Each number is 128 + 24 x the weight over its row's rms, rounded and kept within 0 to 255. Layers, rows and columns count from 0. The size above them is the row's rms in percent of the matrix's.

# layer 7 attention query, 256x224, rms 0.119, rows 234-255, columns 0-55
size [ 99  99 102 102 101 105  93  98  96 107  92  93  98 104  99 102  98 101 103  98 102 103]
[[120 142 135 118 140 104 136 118 138 133 135 167 141 127 137 139 130 167 119 116 109 151 104 144 151 113 158 146 135 119  99  87 167 163  79 132 156 102 109 147 123 105  98 100 188 180 132 134 119  83 142 101 121 131  88 118]
 [113 153 159 138 111  84 101 141 113  83 135 109 135  93  94 122 129 157 152 105 125  91 158 114  62 146 147 175 101 131 150 124 119 110  94 119 133 124 103 104 119 145  97  90  90 173 129 124  99 118 160  99 112 120 133 155]
 [110 145 129  93 122 158 124 176 145 132  97 164 110 110 129 109 132 119 125 129 142 120 102 162 109 105 121 162 147 152 126 155  97 131 138 121  93 157 139 167 168 108 111  99 115 144 101 143 146 118 155 116 129 155  76 102]
 [144 175  82 134  77 106  97 115 167 102 118 169 121 144 101 111 148 174 134 118  91  71 129 180 175 137 173 150 119  99 102 119 114 137 173 125 149 108 137 143 148 197 124  99 114 119 106 133 157 108 118 124  90 151 143 115]
 [171 169 160 110 158 174 118 111 112 110 166 133 122 138 138 147 147 166 104 112  74 134 156 151 118 100  84 141 191 101 128 107 144 103 106 143 115 135 150 108 124  77 125 128 115 117 104 100 117 146 128 135 140  71 126 105]
 [158 151 116 144 106  99 122 164 116 131 125 128 129 128 133 162 161  99 166 118 122 158  85 116 133 133 121 124 107 137 169 130 143  96 104 119 130 162 139  77 163  95 129  80 181 132 119 150  90 139 170 120 141 124 173 138]
 [140 131 125 142 149  98  92 127 124 146 124 108 124 184 121 101 137 176 136 137 175 109 126 114 121 135 113 138 116 135 110 128 125 144 132  68 139 137 164 134 162 118 116 113  78 183  93 131  76 104 109 150 128 181 122 109]
 [147 125 111  98 110 119 137 121  90 166 145  66 152 105 110 153 102 122 157 122 149 127 137  83 124  92 145 122 115 147 151 177  98 135 121 125  93 131 142 115 110 106  80 129 114 104 118  86 122 127 131 116 104 135 133 100]
 [139 141  94 126 135 121 136  89 123 115 108 102 143 100 121  79 162 166 120  84 128  98 159 129 153 134 136 166 126 149 105 147 166 156  89  85 170 125  87 124 151 112 111  95 122 125 123 119 125 136 150 136 107 141 129 143]
 [130 110 138 103 118 148 138 125 154  83 136 126 107 139 123  77 150 147 133 142 129 152 129 141 119 157 221 124 159 190 142 163 167 132 144 113 127 129  77 115 100 153 104 102 194  99 153 100 115 123  95 148  71 125 154 165]
 [139 152 126  96  93 123 138 123 153 102 108 158 109  88 137 124 105 148 103 148 116 133 120 122 132 152 137 119 154 113 138 139 100  91 133 175 129 124 149  50  98 129  99  86 151 144 108 114 154 127 116 174 128 122 125 125]
 [133 121 141 152  89 157 128 136 117  88 172 149 101 122 139 120 137 118 118 152  74 129 119 123 146  93 103 106 131 196  99 145 136 168 102 112  99 159  88  99 161 135 119 116 105 156 174 134 131 123 158 114 105 126 133 109]
 [ 99 103  84 169 112 104 154 111 162 122 110 123 111 130  77 113 129 130 126 166  90 120 146 126 134 171 133 121 135 120 142  66 160 150 122 110 179 120 113 134 175 134 106 138  97 106 140 113  59 121 153 160 142  99 170 102]
 [163 110 105 153 100 101 140 144 107 171 139 134 132 137 139 167 187 167 113 115 151  86 123  99  96 135 107 108 175  86 107 159 109 125 131 121  99 126 144 145  98 154 110 124 137 117 127 144 110 124 118  91 142  90 176 136]
 [104 117  87 139 116 142 131 138 130 120 180  84 108 130 101 165 118 150 110 119 163  90  76 154 162 131 131 116 171 157 119 115 170 115 113 138 115 134  96 153  93 138 111 135 136 113 101 112 149 175  78 134 130 106 153 130]
 [155 112 119 120 133 142  93 102 171 109 151 125 118 113 144 157 139 124 132 145 144  98 117 134 108 165 112 113 166 124 132 158 172 134 142  93  88 105 158 163 175 133 118 142 147 126 153 160 150 125 147 109 137 170 118 165]
 [142 107 129 112 102 138 126 111 108 139 128 114 143  98 151 163 151 130 137 138 109 121 110 131 142 162 133 164 173 144 122 116 156  87 114 124 139 120  84 148  86 131 147 127 111  89 124 122 107  88 108 153 170 150 136 112]
 [ 85 117  62 112 148 125 142 134 154 153 163  96  88  97 138 127 148 136 126 139 143 117 166 138  62  95 152 127 114 136 140 107 177 152 103 106 110 117 163 133 129 156 113 159 119 105 150 147 154 154 129 183 111 154 111 104]
 [176 138  97 142 165 137 118 134 177 117 134 128 121 120 101 121 112 130 146  72 116 123 118 107 108  76 116 122 102 123 201 186 147 112 133 128 164 146 116 156 150 110 120 125 120 179 107 134 146 137 112 104 110 132 143 132]
 [100 176 129 131 154 112 116 118 106 136 128 172 129 120 167 133 135 107 126 143 108 111 112 131  94 138 155 146 126 183 143 114 115 105  93 101 180  88 154 153 156 156 136 103 122 111 149 163 121 142 116 151 159 132 133 145]
 [141 140 180 162 120 161 123 137 136 118 134 130 125 111 150 136 104 130 135 106 210 120  82  93 114 113  96 142 122 105 169 155 117 131 135 142 116 118 164 134 114 127 137 117 178 104  82 119 197 155 129 145 102 127 114 109]
 [102 111 164 122 123 106 137 118 117 131  85 179 125  95 108 140  92 113 122 133 101 154  87 126 124 100 118 178 106 160  90 138  77 130  78 104 124 102 104 108 171 129 134  87 115 116  79 148 106 100 139 158 126 125 173 103]]
# layer 7 attention key, 256x224, rms 0.119, rows 234-255, columns 0-55
size [102 105 102 101 111 101  98  99 104 107  96 100 102 104 104 110 109 103 104 107  95 106]
[[155 179 145 137 160 136 153 101 133 128 111 129  85 169 119 134 134 154 160 166 155 109 115 144 155 106  97 140  99 134 143  97  93 130 146 144 135  88 140 158 122 113 139 151 127 159 145 169 142 117 104  79 168  89 129 107]
 [122 140 151 129 135 128 145 105 153  99 129 115 137 106 156 129 136 144 156 103 147 164 129 128 136 122 119 171  88 159 146 134 110 107  88 152 124 108 141 132 146 157 116  90 103 152 130 152 118 109 122 132  94 151 149 158]
 [109 119 157 130 107 166 127 137 117 138 105 137 117 135 111 106 107 124 136 166 149 107 141 187 116 146  84 146 119  89 139 108  81 137 159 163 119 129 131 162 154 161  96 128 138 179 112 137  91 102 104 127  96 123 120 103]
 [141 178 101 170 149 141 157 158 131 128 122 110 114 152 114 160 109  92 141 131  71 110 109 131 132  97 120 133 144 170 152 155  87 124 158 116 125 146 148 122 100 137  78 132 150 121 124 141 146 143 136 141  75  87 158 139]
 [132  89 142 121 103 169 128 124 134 121 142 108 121 148 149 111 118 112 149 161 134 163 145 140 114 106 125 150 149 140 115 167 187  86  95 160 131 129 118 147 129  91 114 149 201 121 124  94 104 140 118 120 130 125 177 124]
 [179 154 114 160  80 171 120 120 118 129 153 137 126 175 160 104 142 118 115 103 156 148 115 115 120 133 148 103 170 122 141 135  98  95 128 104 116  86 122 150 131 148 155 124 171 121 134 135 135 159 128 105 122  91 139  83]
 [124 114  87 115  88 128 124 144  88 158  97 139 116 162 117 121 151 113 116 171  97 113 129 133 156 129  94 130 135 169 158 134 149 169 126 104 143 156 128 118 105 119 118  96 119 128 135 124 113 129 122  77 121 130 154  85]
 [136 135 156 146 143 107  90 143 119 133 131 111 136 137 135 115 135 139 131  93  86 134 142 126 123 149  92 148 154 115 136 150  85 142  94 163 129 152 137 191  79 162  82 187 126  81 103 115 124 163 115 126 152 158 119 143]
 [110 150  65 118 126  79 156 163 112 122 139 110  99  89 123 165 122 141 156 161 160 150 113 145 150 111 107 112  99 149 114 158 137 178 126 141 108 129 124 134 144 132 122  68 122 115 133 101 100 170 141 129 123 160 138 145]
 [149 122 141 142 147 181 139 106 151 107  76 115 122 139 107 142 169 116 128 137 130 155 122 169 118 113 152 125 197 185 131 102  99 153 151 107 121  90 125 110 107 112 142  71 100 164 111  51 139 180 125 139 118 145 177 148]
 [130 117 133 165 131 124 117 167 133 120 126  90 120  97  78 137 174 137 145  75 121 109 170 127 173 130 102 108 131 110 103 141 140 148 148 159 117 140 130  96 134 135 178 125  40 140 144 108 150 111 159 138 154 129 112 136]
 [138 136  91 102 130 151 143 159 147 104 107  84 109 133 142 107 143 123  97 123  99 135  74 104 131 153 141 159 150  79 125 126 154 156 114 155 107  88 149 125 158 146 120 130 129 138 117 102 133 151 154 136 127 131 104  93]
 [130  95 117 140  92 142 170 159 116 129  90 133 127 115 121 109  78 141 106 155 128 134 119 127 129 141 172 130  79 125 128 131 146 156 165 128 156 120 111 142 126 159 129 129  65 150 146 132 115 145 119  93 119 127 128 100]
 [104 147 125 134 116 133  93 124 195 132 141 148 157 182 158 101 122 134 118 118 148 142 144 130 114 117 119 103 162 155 131 149 135 120 164 120 168 130 121 108 124 130 101 145 126 152 105 125  96 112 118  80 173  97 127 167]
 [133  98  94 137 110  85 124 128 107 100 126 124  95 103 114 178 126 117 152 110 123 182 114 102 189 129  93 100 100 108 149 137 176 122  95 190 129 103  70 152 123 127 159  95 111 121 145  76 154  97  86 150 130 133 104 136]
 [154 120 171 106 107 139 127 128 114 117 128 150 107 118 147  85 110  95 154 123 129 150 133  96 136 116 143 102 130 143 190 161 137 128 133  87  90 104 164  97 141 135  92 132 140 114 145 143 121 181  92 141 110 115 114 155]
 [146 114 139 133 101 132 126 144 139 112 107 148 146  75 162 110 114 108 159 108 112 158 137 138  92 120 134 185 117 143 142 171 133  97 147 143 139 115 135 114 122 107 141 155 129 156 102 105 119 134  76 109 182 124 109  83]
 [ 74  90  71 136 175 149 137 161 186 142 144 130 102 160 103 110 125  93 116 128 111 132 145 127 123 116 165 151 115 118 144 141 114 139  90 114 141 101  91 178 105 146 126 161 119 123 129 137 170 155 137 148 137 130 109 138]
 [169 129 126 121  80 108 129 160  99 112 138 111 146 116 131 130 127 159 148  74 137 106  85 158 113 108 142 165  88 119 143 106 125  98 111 123 113 150 154 119 140 109  99 109 176 153 108 149 127 148 149 150 107 120 112 111]
 [ 92 140 104 117 156 132 136 128 185 194 127 178 129 127 148 145 104 153 107 118 113 162  72 128 147 150 124 102 137 101 119 130 101  75 146 113 144 107 116 125 132 109 138 157 107 140 175 175 158 129 142 171 155 114 105 133]
 [116 158 193 143 121 135 119 112 116  95 154 101 130 155 121 110 141 151  80 111 102 136 127 136 120 158  99 114 138  93 170 220 191  95 159 157 120 124 117 147 107 136 123  97 144 138 144 122 143 149 138 147 117 128 101 117]
 [102  60 127 152 138  94 141 163 126 143 144 124 117 136 130 100 148 157 138 155 132  91 162 139 126 131 109 143 116 128 102 163 125 151 135 122 162 158 125  98 146 153 127  86 113 193 107 163 144 106 155 129 156 100 131 133]]
# layer 7 attention value, 256x224, rms 0.146, rows 192-229, columns 0-55
size [104  98 108 101 101 103 101  94 102 101 103 102 101 103  97 108 110 104  99  97  95  99 101 100  98  99 101 107 104  99 102  95 100 104  96  94 102 103]
[[136 141 100 109 132 132 142  85  71 123 133 138 123 146 159 116 151 157 109  77 139 129 144 133 142 118 117 100 142 150 129 147 121 138 108 145 111 118  86 119 137 136 108 136 156 119 142 163 183 143 144 160 144 126  76 124]
 [119 130  88 125 127 113 153 107 125 120 110 113 157 116 131 130 121 121 104 114 139 108 110 157  93 158 150 185 125 148 134 118 122  93 143 129 124 158 144 143 129 169 100 130 174 145 180 123 141 110 160 103 108 124 157 134]
 [123 133 126 145 103 149 113 107 132 156 136 103 149 146 141 119  96 142 129 124 120 161 133 153 165 109 124 197 136 126 111 128 103 188 163 128 182 122 155 135 141 100 162 110 127 109 106 149 119 108 155 139  94 150 115 132]
 [126 106 146  89 166 136 116  99 125 107 148 159 119 118  94 140 110 137 129 127 115  75 126  98 145 158 161 147 144 161 148 100 134 155 144 130  87 127 158 117 128 145 200  95  79 120 132 141 160 131 166 118 101 149 114 190]
 [ 90 138 133 120 140  95 146 130 124 109 135 105 109 132 115 128 140  95 152 117 119 104  81 112 154 145 141 149 154 106 151 121 102  77 113  96 161 124 133 114  96 128 128 179  79 155 111 104 160 161 139 103 102 118  87 128]
 [124 151  90 128 141 167 178  85 135 101 108 173 125 118 109 124 159 112 185 137 131 111 144 123 137 121 140 124 139 178 126  92 135 143 117 144  99 118  73 127 128  90 104 139 110 107  98  92 130 180 179 125 108 109  59 110]
 [130 110 132 184 116 127 152 177 140 116 117 114 170 140 168 122 160 131  95  98  95 140 121 128 107 130 112 114 145 158 123 137  97 116 114 124 119 141 133 175 174 137 146 145 128 116 107 112 146 147  75 121 149 141  95 104]
 [132 137 104 178  77 104 169 140 128 126 124 135 149 153 110 125 114 145 110 121 157 133 140 155 134 164 127 108 124 161 137 131 154 125 173 132 138 180 128  94 161 106 129 100 126 123 139 137 141 115 108 139 138 162 117 123]
 [190 136 155 114 150 166 125  99 106 165 105 132 146 107 131 117  97 117 143 137 122 123 143 111 116  91 146 109 152 144  60 137 128 165 101 134 115  88 108 136 147  80 129 142 114 163 114  99 125 131 142 163 172 133  98 138]
 [113 112  86  96  79 155 143 102  83 172 126 137 145 136 132 108 122 149 156 137 132 133 105 147 148 108 125 165 166  87 185 110  70 140 140 143 167 131 133 103 123 123 121 124  76 143 137 136 115 134 119 123 110 126 156 117]
 [150 146 161  87 110 120 113 133 140 152 110 106 120 126 112 114 107 180 102 104  96 120 121 118 133 177 134 147 151 162 180 109 123 179 167 129  89  95 155 138 107 141  83 120  84 188 147 130 149  91 118 134 141 149 133 142]
 [ 97  87  92 102 121 146 152 119 117 124 148 161 114 161 143 127 123 125  94 153 147 128 106 172 117 116 152 129 119 127 152 118 124 119 100 135 138 134 155 119 115 127  83 156 126 143 107 117 152 168 132 116 128 132 121 147]
 [103 115 177 115 161  95 139 138 130  80 119 102 119 116 143  84 129 110 123 181 113  92  98 125 137 119 155  94 134 104 163 129 169 169  93 139  88 125 143 132 167 119 130  74 171 144 115 117 109 103 102 132  99 129  82 155]
 [134 108 135  93 120  97 140 147 116 134 124 133 115 131  96 176 180 100 123  78 139 153  97 120 139 113 167 105 120 145  93 137 124 142 103 164 146 136 104  93 108 155 140  93 109 138 115 164 121 115 102 103 144 157 112 104]
 [153 135 128  97 137 147  92 118 173 149 158 103 123 111 103  98  97 112 139 108 149 118 126 155 126 117 134 128 136 107 102 121 142 109 129  88 126 143 127 161 160 113 128 163  85 117 164  92 146 131 174 104 156 106 123 114]
 [ 91 119 120 148 150 143 111 123 123 112 144 119  85 128 138 162 130 119 108 138 147 125 138 139 107 183 126 154 119 117 110 139 104 108 113 157 122 136 101 103 133 136 143 154 113 116 128 121 108 130 140 132 130 129 135 149]
 [141 104 143  98 141 123 116 105 120 107  53 111 158 165 111 140 148 101 124 144 145 141  87 125 144 129 182 146 133 134 152 117 124 138 143 156 152 142 126 132 150 137 143  85 152 114 163 129 151 124 142 126 152 117 112 123]
 [ 95 129 103 135 128 145 171 198 130 102 139 129 145  98 139 164 116 137  89  64 100 145 118 158 148 127  86 124 129 116 130 144 103 102 143 128  99 129 148  92 169  93 124 148 134 136 107 117 127 154 103 143 150 128 137 137]
 [140 142 112 144  93 113 124  87 128 112 112 123 146 128 108 112 173  87 144 154 143 156  79 136 127 104 118 138 164 130 154 112 137 141 108 153  81  96 143 162 116  86 130 132 133  89 120 135  84  69 173 100  96 135 150 145]
 [114 172 119 143  90 134 152 113 117 178 125 124 114 113 135 120 110 138 130 176 129 116 118 114 128 142 147 126 110 142 126 134 126 118 150 151  96 106 120 122  85 111 107 167 129 169 187 110 172 123 117 102 104 100 171 122]
 [124  98 147 146 120 168 138 136 132 169 123 150 128 114 115 132 118 134 130 135 126 128 131 154 109  88 123 108 147 116 114 138 120 139 131 137 141 157 153 148 138 133  98 104 160 166 110 140 171 159 124 147  90 128 123 121]
 [ 96 146 153  93 112  86 104  73  95 112 112 145 179 152 116 133 112 112 137 126 153 163 120 112 120 144  67 100 128 163 138 132 161  89 116 167 143  93 156 141 116 117 112 130 133 103 148 133 129  99 114 159 127 122 141 116]
 [144 119 136  97 130 122 162 103 110 140 141  83 128 143 108 148  65 150 183 169 125  90 136 154 154 154 141  98 123 164 117 124 121 161 128 108 136 107 130 122 156 145 102 105 167 139 121 182 102 157 156 102 137 126 173 134]
 [143  84 120 153 141 141 168 119 162  84 126 105 151 119  93 106 152 177 149 125 108 124 125 145 125 165 100 112 148 103 144 117 158 105 120 114 128 156 108 147 109 141 115 142  99 116 145 140  89 101 140 110  86 139 149 110]
 [109 171 150 136 155 152 102 152 129 136 106 120  82 113 140 171 110 123 130 116  82 161 166 119 130 163 146 119 195 107 104 125  88 120  82 137 133 160 131 153 105 105 137  32 130  71 119 144 126 121 122  93 147 179 160 149]
 [129 102 122 107 105 113  71 127 147 133 144 132 140 132 128 127 180  92 139 152 102 105 139 118 106 123 152 131  93 163 104 124 131 138 100 127 132 174 133 117 120 108 124 155  85 113 132 156 134 141 136 101 111 123 132 140]
 [107 192 160 111 109 147 167 111 164 109 137 124 120 107 137 162 112  78 108  68 117 119  94 141 141 114 150 111 138 100 102 110 149 128 124  97 106 160  98 114 145 120 148 134 122 145 105 124 148 113 112 139 138  88  96 148]
 [184 175 115 134 141  89 174 101 122 109 132 138  87 131 156 130  94 147 122 128 115 151 128 134 125  84 134  94  97 156 134 120 118 123 100 103 138 139 154 107 108 112 129 123  95 111 104 169  72  98 109 139 118 150 123 132]
 [104 126 136 141  91  93 142  89 134 104 153 105 113 139 110 117 194 105 129 123 100  84 116 128 158  84 148 118 125 131 126 136 151 154 117 109 124 140 112  91 191 127  56 120 132 114 146 165 134 153 137 117 127 121 141 156]
 [124 123 129  99 119 109 116 117 129 126 145 109 145 171 112 100 115 126 153 176 107 164 155 131 161 120  62 154 137 132  81 135 123 110 122 143  97 141 121 126 133 104 118 112 119 135 100 125 111 143 101 105 100  96  92 145]
 [185 137 126  88 154 117  84 128 101 148 147 119 114 134 123  84  70 182 148 138 118 114 122 166 103 101 131 133 141 133 141 135  77 174  65 107 122  94 107 115 127 137 104 150 148 209 104 125 131 124 133 154 157  95 155 163]
 [ 73 156 171 132 119 115 150 118 163 149 152 151 131 166 118  83 126 123 149 114 156  99  98  65 150  63 119 121 159 106 108 125 143 161 160 141  94 134 119 140 105 140 102 137 125 109 169 150 166 117 174 104 127 144 142  99]
 [118 158 124 117 125 156  69  77 150 146 160  91 124 124 129 129 163 177 112 154 166 143 112 171 142 117 108 147  98 138 120 193 132 157 136 141 110 104 125 140 126 131 112 154 122 129  93 141 175 131 110 117 130 132 108 119]
 [ 96 112 151 133 102 172 103 123 131 148 143 135 136 109  65  83 126 104 122 160 122 105 117 126 107 118 155 129 106 103 150 141 119 108 140 100 105 112 131 102 185 113 105  99 136 156 131 117 109 133 106 124 122 118 148  96]
 [ 80 125 151  95 118  74 117 112  92 108 167 160 141 124 111 139  52 129  79 176 160 138 112 149  96 114 130 152 168 152 144  82 153 120 117 136 123 130 164 149 117 124 131 141 111 142 147 130  86  62  95 137 136 125 155 115]
 [ 93 150 102 161 144 134 107 184 111 124 121 112 169 121  86 105 105 152 137  99 110 148 130 134 122 186 133 112 107 122 118 148 127 139 102 166 129 170 137 129 105 108 152 148 110 129 152 124 144 153 177 126  93 144 110 145]
 [176  81 126 152  95 112 159  89 117 164 144 134 125 128 108 149  89 142 122 113 130 116 128  97  65 113 129 178 114 117 137 156 124 124 127 151 120 159 132 133 131 142 123 135 138 114 133 167 103 154 107 136  78 104 131 150]
 [121 141 143 112 161 100 120 129 116 149 107 150 110 132 156  51 173 126  91 148 141 162 134 153 135 173 155 132 120  97 103 117 116 121 132 148 109 150 128  91 161 104 116 140 116 139  96 120 115 143 132 176 122  96 114 127]]
# layer 7 attention output (transposed), 256x224, rms 0.125, rows 192-229, columns 0-55
size [109 102 107 100 103 103  99  93 105 105 101 102 104 107  97 108 109 107 102  91  98 101 101 106  94 105 104 109 106  99 104  95 100 101  91  97 104 108]
[[147 108 137 148  91 177 139 106 118 107 130 129 129  92 114 137 137 120 121 153 154 119 149  86 149 145  65 109 122  79 119 133 133 114 130  93 111 103 164  83 124  96  99 126 114 118 115 112 124 125  87 115 172 126 141 113]
 [152 124 186 126 124 110 120 138 128 123 148 118 133 147 126 132 133 106 129 143 115 176 110 120 124 106 113 112 138 136 127  84  83 118 109 134 126 126 116 137 159 102 138 110  70 113 115 115 132 128  92 126 144 113 126 175]
 [148 112 123 107 133 162 160  94 115 109 152 138 104 108 164  91 131 145 134 139 150 134  92 129 132 144 136 152 109 151  91 168 129 129  81 136  77  81 150 158 139 114 111 112 106 129 140 145 133 111  85 132 102 139 188 111]
 [140 124 114 116 106 143 119 161  83 147 155 108 117 122 129 145 118 124 174 164 107 124  78 108 139 128 112  99 132 146 149 114 153 115 120 123 132 148 107 151  81 108 159  93 128  87 117 113 114 136 140 109 113 132 146 104]
 [161  78 111 198 113 134 141 144 137 142 132 121 125 116 110  77 151 126  99 113 105 145 152 163 135 106 124 121 108  84 123 117 123 138 104 119 168 149 193 107 174 117 136  99 152 123 162 116 143 109  90 104 129 138 143 142]
 [146 153 114 123 129 138 101 117 116 197 119 143 143  93 165 148 106 154 158  97 135 143 102 142 138 128  98 126 100 151 160 141 137 123 150 100 144 143 131  95 187 107 144 129 140 109 142 162 131 129  88 165 143 125 177 128]
 [118  99 157 125 121  84  70 149 160  76 116 188 120 134 131 171 162 103 137 131 132 178 124 146 121  91 108 125 152  81 150 114 148 141 124  92 135 103 160  99 135  84  97 121 117 147 138 119 137 137 121 127 126  94 120 142]
 [ 95 154 155 175 134 118  97 136 122 120 136 109 157 123 159 109 156  99  96  85  95 129  78 138  96 108 150 136 145 141 115 105 104 125  94 161 134 138 142  94 163 115 145 144 158  83 124 137 102 117 100  96 175 111 124  98]
 [162  97  94 122 138 127 167 130 122 124 121 126 106 116 130 100 116 115 134 125 142 143 105 124 132 144 111 132  89 109 140 127 163 162 119 129 113 138 167 137 154 165 148  94 143 117 139 109 178 103 103 132 121 152 135  86]
 [163 104 147 135 153 139 123 136 123 117 145 128 138 102 102 135 140 130 111 128 120 136 115 137  94 124 164 140  84 125  99 130 194  67 117 151  96 136 137 151 146 128  75 145  85 122  94 137 138 132 159 113 133 165 125 126]
 [136 134  82 135 160 115 128 102  68 120 114 129  81 116 166 164  95  94 154 133 120 136 126 125 106 145 154  97 114  99 142  99 138 120 123 110 149 137 140 117 136 186 177 124 134 143 104 125 136 121 120 154  97 119 126 164]
 [138 156 135 116 133 136 153 143 122 133 122  60 127 127  98 172 158 109 163  79 130  91 121 164 101 136 130 155 118 153 129 107 157 118 116 117 170 172 109 160 145 157 139  92 104 178 149 149  76 151 138 125 111 140 152 127]
 [140 119 145 173  74 122 134  97 114 140 119 141 120 104 137 111 121 132 162 114 169 109 107 123 119 103 119 129 152 166  93 128 116 143 121 161 153 137 146 114 127 140 135 153 120 104 119 118 104 147 131 130 160 119 100 147]
 [122 121 132 148 197 153 108 127 101 136 140 131 116 155 110 142 111 153 131 107 111 128  84 136 121 137 117 137 116 134 127  64 166 134 150 138 120 134 133 157  88  95 171 148 147  88 126  93 103 136 171 135 144 155 127 188]
 [144 133 126 199 119 154  90 134 105  86 181 131  91 167 116 104 124 109  89 140 122 113 129 134 114 192 146 128  91 130 163 128 142 164 135 101 123 116 142 146 136 160 146 118 167  94 134 111  86 101 118 171 144 138 147 133]
 [132 120 124 127  81 136 164 173 134 115 117 129 164 149 120 129 138 130 190 108 137 121 151 140 120 103 161  87 101 106 142 144 150 121 118 106 144  57 147 135 126 101 135 139 159  69 129  99 100 155 140 125 150 121 128 112]
 [121 108 137 151 102 147 116 130 125 156 148  95 101 167 150 153 109 129 102 135 107 142 123 131 136 146 125 146 118  70 145 164  91 131 111 133 101 127 147 131 125 137  87 152 191 157 137 123 135 144 119 126 158 175 111 114]
 [149 123  72 130 124 152 105  88 131 157  86 168 170 155 116 159 128 107 153 129 145 133 118 142 170 136 130 107 111 103 115 119 159 138 117 156 137 126 107 150  97 124 105 142 120 111 128 109 101 131 121 115 150 108 137 122]
 [132 128 161 142 153 124 110 111 152 128 135 142 166 114 137 129 102 196 103 147 162 154 123 108 165 100 109 151 127 128 146 171  94  97 149 120 124 154 149 142 174 176 124 120 152 106 141  98 126 138  93 147 123  96 154 147]
 [ 99 163 157 108 106 155 147 167 107 148 119 145  99 128 177  99 103 140 147 127 104 101 128 130 172 111  84 136  99  53 118 128 148 123  87 108 134 127 134 129  92 121 118 105 142 182 111 117  98 140 101 134 167 111 166  81]
 [133 129 126 123 127 121 121 135 133 131 154 168 150 142 166 143 120 119 127 153 105 139 126 124  92 132 142 120 123 133 127 134 152 117 122 119 138 110 126 110 103  85 110 129 172 143 146 138  37  94 126 132 135  99 127 117]
 [183 141 186 129  98 173 152 141 121 141 111 112 137 141  72 122 154 169 107 144 107 138 126 145 151 149 135 107 114 117 123 121  99  89 118  92 111 153 104 157 116 126 157 118  92 155 108 107 115 138 113 125 118 129 102 135]
 [105 180 122 116 114 142 107 119 133 156 140 118 128 119 158 144 176 142  99 123 126 121 118 132 115 134 128 154 107 116 202 110 165  96 147 164 110 142  97 121 131 155 147 161  81 131 126 132 129  89  81 124 150 123  94 106]
 [113 134 186 115 112 178 173 124 127 167 169 127 136 129 106 173 141 117 135 109 132 137 134 186 136 117 107 101 117 159 140 160 107 140 106 120 141  82 110  80 103 121 106 102 154 145 129 116 118 140 144 118 163 127 121  95]
 [212 127 154  82 126 108 151 104 129 140 164  84 161 120 124 109 113 127 128 144 171 130 125  97 121 148 116 158 120 134 113 108 159 127 130 161 154  81 178 107  93 147 142 130 144 142 141 133 142 114 156 128 164 138 129 119]
 [117 126 164 109 122 143 146  80 118 139 153 108 100  80 133 107 138 130 117 141 133 125 119 160 168 113 154 116  94 141 115 160 143 125 137 122 147 106 140 134 172 140 136 117 128 150 158 125  83 138 156 118 124 158  86 157]
 [158 108 106 174 102 127 132 102  74 134 120 144 165 151 145 137 120 138 118 138 146 136  81 125  80 139 115  97 125 104 146 134 175 172 131 105 135 165 125 107 111 127 111 115 158 125  96 150 101 130 119 134 123 162 127  73]
 [146 120 152 120  93 107 113 120 156 137 134  83  78 119 110 138 111  86 157 133 173 146 111 143 151 156 121 138 113 133 119 112 106 122 177 160 119 106 116 168 112 145  97 123  80 124 134 128 107 100 157 149 140 133 112 143]
 [144 111 139  77 162 140 145 157 111 171 131 118 114 137 167 125 120 153 111 171 153 125  94 126 127 165 125 144 144 114 138 140 161 119 122 143 111  90 160 117 116  91 149 130 154  95 124 131 126 114 124 131  97 170 134 131]
 [101 132 129 120 163 152 115 153 123 153 163 132 105 120 164 145 138 139 134 104 126  98 111 120 160 124 145 141 118 121 112 151 160 103 124  84 120 113 118 161 158 104 154 145 137 147 131  97 110 121 151 150 124 102 125  86]
 [112  81 116  79 136 150 116 125 145  78 148 135 133 101  96 140 100  88 117 144  85 108 142 140 123 123 167  99  76 109 177 150 140 178 153 172 105 144 127 142  68 161  92 153 113 138  92  90 105 112  90 109 132 187 121 119]
 [148 159 160 132 119 123 128 142 123 150 131 145 134  85  96 133 121 129 108 174 123 173 178  96 146 133 122 127 125 178 112 165 155 111  96 105 159 157 124 139 128 143 145 154 108 132  99 100 139 131  88 105 102 127 132 133]
 [120 131  97 174 112 145 156 183  64  94  98 147 126 101 126 120 107 111 121 102  85  96 130 134 105 138 146 139 134 113 127 147  98 120 132 139 126 147 137 113 115 156 159 139 123 147 122 128 115 133 124 122 116 118 111 161]
 [ 74  97 120 128 126 163 182 137 110 128 140 112 144 116 134 154 104 111 138 120 141 158 125 116 116 135 132 126 130 130 172 161 103 163 108  81 141 153 132 182  91 128 155 137 117 156 113 103 143 114 106 103 164 131 118  94]
 [148 120 127 120  84 126 121 131 167 150 118  98 145 135 109 127 128  62 114 146 107 121 137 122 121 113 120 110 145 100  90 148  99 114 114 131 131 109 122 101 105 160 119 115  59 136 133 156 144 131 117 132 176 172 109 101]
 [147 148 140  91 112 171  84 107 120 114 104 128 121 128 115 122 139 122  59 147 163 118 120 173 166  85 121 152 129 172 111 120  98 125 128 107 123 101 104  84 138 112 129 119 114 156 144 204 129 114  86 126 156 111 131 142]
 [123 179 150  87  88 100  99 138 119 152 117 142 181 102 135 105 137  87  98 161  92 136 112 140 123 110 134 125 154 135 156 164 128 108 126 154  87 109 106  96 139 119 145 119 102 143 137 143 108 148 136 110 121 109 128 134]
 [ 89 173 100 133 130 186 122 141 131 132 146 136 100 150  96 144 110 117 172 139 145 156 109 145 152  61 166 106 116 110 128 128 140 125 161 123 125 149 159 141 130 120 137 117 128 128 153 167  89  71 110 122 164 143 154  64]]